{
  "num_hidden_layers": 10,
  "z_loss": 1e-05,
  "dataset": "wikipedia_en"
}
Each number is 128 + 24 x the weight over its row's rms, rounded and kept within 0 to 255. Layers, rows and columns count from 0. Numbers have three digits each. The size before them is the row's rms in percent of the matrix's.

# layer 7 MLP gate, 704x256, rms 0.0875, rows 215-265, columns 128-255
102:143158080115136145121097135119149118142145111138152135094092122143189119138120135086129122163157070139153131107126106127165123127109087116115151169109152095138093114111121128150130067139167123112119123142140129160089135095133131133155134110168105112131120085114094109101142079134151142169160076088117086160075140122146122123141155096119104103132138107104139101134121111165179138117133
097:114136145114094122140145160124066120152181093138173119132124107103162101072126138158169108163099154144153149162089147137134135130136131114154127115131096094141132151145152164131148138070114135089144111151100162135146128094105134136148128174142136124101159155153121118118127136120126122140175138092136161125154112126146141115136145096159120150138171172153135141162139126097098158126134
101:115128146099141173120089096104115138112139107093125118106083145125132124118133137156130104113154146137163135166095152116146143131110150153133119125100138106154177144123128146125128117170112141119104153128106166143124116130152166159118072201126088118111070100090111109177165152148081155143101129137112144140140129115106163161123114148134141166090150123156136155159131142143120150122118
099:114128127119079128137163132131114167154147127160170157082114105142142110076147160060155132095140116143103139109167140131164165108121162117149117109184130158126130124103108138148123140118135136117138172113107134156149091071092110138115080158146090113088171115131141154107154112169138118140169081152160117181102115137135111124148107159145164113155123114136146101109144112133132125107135
102:138132155124130151115046135144150137157124128140122110154118107122166144093131159122132142130138120133137159132105136151138155110139135109116107120133151116119126136122127098134087108136128151119170083160091104131177137142057142133138128089108119054086111118115126086138139126123143104152154091109103116101132163115112148160132146174119113116140181150156082139122089150151126130142148
099:086117131110109098123144104122137123139123114180105124161128156103133113142123143100103141138094154152162142138140160136183110110116101147142140135110176139160175133127123176114089144131159136127125135104163091142173155136128141114142124156138103137133137113130122150117118160147146136145145157149093101190158111116117120104139121139112123162096111179153117103135170124139122139111136
098:097168152157104123158139109158124132119134127137145129149118149175146139114140141135105128096128142127122148113109098140084098149152195168149143061161139155146153148103127094144113171114104135170170168116153156157124119111124154113137180105168117139148095085126097132141082107095134125144142117137124095073128132124129132122136181180116084152146160106161123139128153138117096134135122
099:125133170165157140150136107138104125097099131107144109148099127154152127137137128111197190106101083143092118126076137159106077150152128109197106156119144114134081119151144174171104100141116141144163120093140123134185125102125124128127086181134138126137114122141107105102111119114159101074139123092136144132096134122145152125114152141108110104139171107126155127139130108096094154130182
099:097128158117148133120162168105096097114143113158083153113108120146124132107142125147142188098124117140107125128121129126114121132178121114155121141166139145144151129133115127125112129096141099131140073111119065127126135113123106162123175105129123148160133143120149128131128117083104148150130137152157163142086159088103097106139084112104114100134154126102122158089166118146122155139154
108:119125138131134115149126163135131080134112107151074117145143100119112144098146137137089163106131100170141187143111112157119115118153111133095119141135177134158140141106118086117157121137138151134144173101127126161151144149115164106185132090125099144150100134102111112112138156118110128180163118129133109130168128154124128105140127134121129096170129137121176136097162125136106131106128
100:119156119137110143141144136125133101116121085106189119127087145145145170090108166179153149133069122148123136109142127120153147166114167146135156111134128156097123121159159159137089141101129122109163120155093195136148132099127111101131060168130101129134136113124104140151132139114129186120128133138084125151144140149121189166159140150072147105131110152126122186099123111151123143111121
100:085169113120108138112138122118123154142116129155155169105157133118119124131076136117116105101161169151155183142128120110138144143110192125148140121121158129172115127094118105115118114105105126123162137137142110160109118115131117148136139125155147135141118051094134102135111118119146147183130081105172100126155156150170130125138136130128118149143155146125154172131170138083135128136100
107:103130117121159107120141110112130165119146119141165120184153122147149126120061148111120154134075109094128104104102178110157109080131106156121075112125152122162127143141146158145077103102165123111127079133168083153155119086146096116106116136117105113127105077142132131159137124111151141119151131121116096130127126167130099137140176114091117113159111117159159126130142096126124152115149
106:110113135104137146131112138097131158099118104128133179124103146166158162141086120151132187129100141111154117140124131128149195131109120115141159103113118137153130134138138120128053111138140131136133107101119129146153140137103148136113147124156113167092147116104118142125126107078168128174136117144143065118089153173107139101119166121121114143103135116148151098128153062154084166122155
101:118174149142112137162125120115116131120112083120149134150132145136101156119118121122140107087159115136115155163109151133157171151111177126152125093086180143148128151111167150170120123167137150111133091148126105158140152130125147148134160161143156163143100125128132126131111105104120136168134106136152140147150115115158133072148118112101107100122145110133141182207103110121141136120170
094:152151105165192089100128124126190102142186110140110114132149103131121086131118122134127086126103108127081117099157103100160133124108099130114129116149132081130113108166087134143151119096145153127090136138123095121171113132128129135117132151112149100108156121148147112098072135117162135113128064126157158106120136106146087137107115118106101121138098140112168123115137093079160122124126
103:080139115132140176127128127125105123111100135103178145161123133133124130116124136139163136094146136196153129094125110158176094142114108138104110150113105083126126143145105095140107129125109146134164114107089119108155109117079118128135153166127159131137104120126115152087128137129127131145134100148120111107126125166106139131143134154128110113097150090052131154084160120167095143107100
110:141109153175134144074133106088114138136117097124124115147149122105151108109130140127121121128144141145111110114145181083139138140086135128067089117184123126152084144142159139148134094118131147120107129109114124127133131081141125115139119148091147164073085136151105155138100124127137108169093157078111075135125102157124136134162103128092123088086116160120141133126122103092130146095159
101:100090168120135146171095120112087184125133138142137149142098149142137151103080114170148122113135135131158157125126126120108113148103158140127160155114169164149135132102119115105135100119133189107147161099129142156075136086116095131146082162132104134090160131146124109124143115073125121142154112124111131128085190178144154095137124114131146129109149156115128137084162098115153153144139
102:103144152155084132130145123121111139157124113148153116145138109135152134064089105134150147117139109139165171161131125139159212140151132149158148104132128130168105174094149117102112133141114146109109096116143147147099112148126131104113100133090125133079149118134143111127129114126133157186117137143114138136156128179134167131125131160104144096086138145144138177176165075124099169102158
101:102131130123125159132154108150136132157117123142116123172122133114146142149104117162124107076138159116099118099138130095123145124092145097129096120107121107159137143096104136110126101169119096094164106138137123146122121074130125154133178122118103155131147142115134118123090157084104099136138119087137134142161156127141133174171109083127182083111098119141151123090174140149137147134134
098:143146124098099141130156129180165161183134135118087178092107101130150144131092148124164154108099109143171122093145127074129151077109147121129145141182110144131128141163150097141077132112108116090088123125125147154150122103164124144118107123076126147136152103140119126138137116105148134133104087129111135118163118095150123083133126144102054110113129124130148129126133101138110144106172
100:110143100167121127140111097135123123123127119098119133156134127104139177099132173103108147137133110131130122106134150084142105084137078180119154123155160131168130154100130086156086107135104189121115115094100113192170109112126102110133118122105128098102121104151129168100129133096108133113149107111125159147113117128155092139134138123121078098073119097123144143098114112139147147113164
093:127122146123083112138140164100133128157099152131111116135139154122132131090141162088162142096126118142127083122189110141105101126134142104165091155145156104117137144166140130129161160133121112102174187118094165140122086101149106136082129142098091130147116089175121124100150134126088118182144089101180151128107125115134145123131108145144105097171122132180143109126135121156135153144132
099:093138106108103131102136127150099137144109139096090120150146119117117087149088162132094106124117111128077169152147120116150150149146144128108143132123123135128137145133108148127118141122140118116137138132185190134153117109092128098146122131104131132151122072150135103126143092143166128137148151105132083102114147168111144101144171103129122084124140137123160118114103156137115114097141
102:130167159149104139137182174114113110086173127117109145122126165102140124141106185125124151144121097130134119121096183112117101159119154154114137093115153148145115183183148135138124147163125118121129121146124164133134184123105117111140115119098093140134143130110099076074085125096150138143181145108117130115142134102094148148117127103140128128083097117150163189113143110112108145127168
096:122134149123117151107159181124149063133139132146131119152124110140123152103119124131095115117157122192140109092090123128155127135129120094104132102107133112140140107109125084116082171126133110141114066107113121128151143108143106103125100137126116103138156115132163106149132154123095146122165079141124161157144143124106130124085188181153140154125088168149118155127105083133129128130159
104:118130099129174156135123168143145100119138149141150154122124140165164164135135131129097120134126115163171146116163166158128138149115128113127122161135138124155123152169108175112118205140124115124121116142097135148135168129166156123124160156156116126143142110095139148122117115132150124142132136120135110129130178138113151124116180109133106113088107173139150161089110115097145159108109
098:172121107132130158146154130105130123111160147145125113111106106148134159129133130102112155087098085196136163099092166106157126132147144143105125102123138117138152133109153112149135123151101127152103133137138133165167111134141139119146100129168094119125198139152153106095134131130115138158152106171121116094135150142118142151147166155106140130143102109168129159163104111114111149148080
095:082158155098073128125180124154116137125102138190182131154086148109138166103119125127166113120112096156156169102136136146124116113157135114116121139136108121140124195145139105124067146123084081124120080159126167126146122096102090127136109162110108128174129145127133115141126142117128126099141137113106143105174160099122098115122143158134094137092181106155109145124129131141111151101139
106:138149175123126113110146120143121125105116108107141179140036154154162143101110131092139111135156147137132168156115180125131148109129146131117120089081127093142137157098113132115095172143107132090111115164103132138139136157124145149138115131132134116133126145135137101151123160088184119130131084117111107146151107135148108149163133169142135087101162112145135152128128097127138133111121
089:150099106154070194123153144114106105114097163145120161131093135094119133102130114084098141111113145113130140102104104066118147132156147114100131108099151097115142130112126104128124120155124160113132148147143088154108092142115169150140152071101132133147071095146110105106108100123150108155108126154152151142158127181164154125142131131117187107113060151099144171113150142115116134162130
099:138131166126126136120125121113162142159042132102128138160082140143139152101133150110135124141178118133122147143165120118129135135134144117123125107113106155146147151105161138085140087143115082136150155142146138118105101105128140158127110120131112113113153127133121081126108093173146135152101117178108149121126174166173118112108136163167125133113146145150109149105101172096143135131114
096:138135109135140084100159131101164090110133145141103126121050165139165144103124095117111161140133091147152140101080143124120130157135106100139132166137118095156101159148132120123112117169159110127123109154153129137129130130136131145102093090130147158118154139119122113111119112178126133101119127139126173149123099084087135138125123113149089164089113167114136150120108086117128155146116
103:154167192153126136145158127133139132135125106136167156145141159141130107086121161155106164099104138128128153133139131134151145140145154105110122133114183114155128195120126122099114142110131150127098125193119110127140106117054133123126087123135118121099136092138118132126109130134118143130177080132129123146077137101132154136166106123138114142151117115120142133118154077109139143148118
097:106118140124176141099103088132129085105099121118154154110129151119132093117139134090188156128123082140141148090111144145102070142060129102090045104133100144130095150157121131109146133119134159154122123079107168135148141087080154103110112125120127141136147113153130164097152100107130101129172166123104142105113112170118139132113130155107117113078164136128132128144119138123113129095132
104:127181123115112143139180106153098125120111101094163128096093169144119081087094152158187150127122132180095131148150105137161127146126132128169143136148098166156122140147132134150133117083136101063135127165140116147147162123107194150134152137112129156110146095126074145170117101172149137143136130117119099115095134155122118118127117147109136146093082137142137146134144114107141127112133
097:140140125163144132135153121146135098083124137115102116119121191089122136122172111134130128128122144123112137141120128098129096122129144124123134142125151147150105180152186184129101077172147169152123154118109126114135168083136111161137094090185107123151125119097139120156080179149133165149088130102085130129109162123105108120145130144104127085135147116170157110137146087146148143126137
098:137135139090154137050128117103123166141157083149144106126085126160139073095088107120163118081110103113126165111126117116126130130107094154127094138148112071122151139146108126121130098144129088139112111123125118125094077122108116156141145128108125126129144153110104113103108097173101085116171109083137141121147097151142129139160117130120125129150138114125136149141118121092079089160135
100:122157131123102115146150129117141158142104099127165122136102157133179170091065165172110125106136153088113147152187112127124172108124163128157141101165081148127136124093165130121141121147099109129149103129134168133133122131068189115150158099140178132157120137099105117153126112106136133141161159124105096141102135154132138107161108126090111116094134093168133138135141145108153122112111
103:111145178121138118138117089106130109159151089080106120119110151145143149133104137116085140076133151118121151120136176131167155103152161149102125124099145130136135164109113107134103103087126114141087160140157124152147146133167154123168096082112140127111132105114134138160147166120122149087131114121069122143096136113103157162151133154101171076092140136145148159123136136135129134127120
106:099149177124130143143106097105127132122078115135139129121136120140111141123136144130112149101157118118131132195189117177132149160105131137104108111145091126165140128145140086125117105094132155188123131109119137137145139111108142118109093137116103140094076119152090123102110110070196145155140099125146095123099151204117140125120151156143122126137177121103140115097137118136128189107182
098:112157142155156134124121112133111118095137097128155164106096120160165095118068113092157176097116095137159102158092091095158083152195134175134138143094140075129122124081115192164117109133130148141122084092150108145139126149135130105184120102113135144148119063131129115136104114123159131171135134139131101153119147122117120128151125085126132113140141093151115125152148145126141123152087
098:122111164140148107129163157121123136107117095170129144157152119092165120129119148131142089083171151146142089100088124109110099107088135138119085112123131141131163176150132082147125105152163096124144157109159075150168090117109144129124084108137105159103117165119135106107149126120165155128157142098127108127130122139139116101120092179121152129113189171144145167138145111158143138149094
097:077117092129137091120154123088116100123073153112077179129141144143146106133107145121099113140120146126114162162103141117123160145123153111145152115162180148134145170129138114129089148101120113071084132113117094149148102145175179157142138140098125138129141072101152138104099082129168146108104120086081122126135085113144096086106146140077111144147122129159173134178113167095142114113138
098:128079132095135135117127139163154139115132126116121100137116162156131059121132105121110157120138147078127155146136121139128149113140116134130098092068142096127134147086142124075102172082120122120082134105141168157131154155132147098160128102123075123158108107119087098133136117170173130121127106094109134167085132109158129108138112134088155178094155129135145163143164114100149149168118
094:128125133120106130133114108059123122132180132100121118145165142135133153157109105193123116104172135173139113138104167189143117093107108173114157133098153136134102141062160146110114098146131127141211107130138122129185145133154165121112097145141150153122149138091102126093128127125152134151133093137181095125128116137154138109125145149138140095123153131141134149148112150156103172090148
096:110125139110181119104139086138118120119120137079116105131143114131114135141122142127121111117149145151170134146139131143110137167099118158114106159139124106135100108101114155124111167119141140121119126112133143120127087111091158107118142137131120141102137143175143130111143175089162120118140129152113093130104151175189134143184142120160092088114172153160184121125102117147094127114066
097:151142104159122147111098137128141133135174114146157153126101136125091074050109127121150144093120153126127110147124111135134124154110124112141108145138145134114090164117115138127111138115077163086154126173113117162171139133115139102148114106112116115129141132136132153120138114117158104144153112099113149060182093122177145163098140136123124146102121126116219124123144123147124117133174
097:122134137151123128160137141141084152112133131126103126143119172132138170117114135157149151121142129147119172112124138152109164131137152165068138147078165132118148158139107119123145071115113177107061142152130067116138149095086126137137116096127144126133132118113176110153123172085115127144121141081090137077128131153142117161154136152124150126112144134126149170114123175120106142086116
103:122175139114092126138156126152138132150082120129174148145065141108143152090197175116128122137135150130148147105130173120090149128126176148112117107135109169128148110135154202135107139145118128106109150112114105142116174129139124129150141121128150114130097095125111144116141121141132119144174108117135085119100137098122114081160144186114132094127094151131143129135134126128121143101106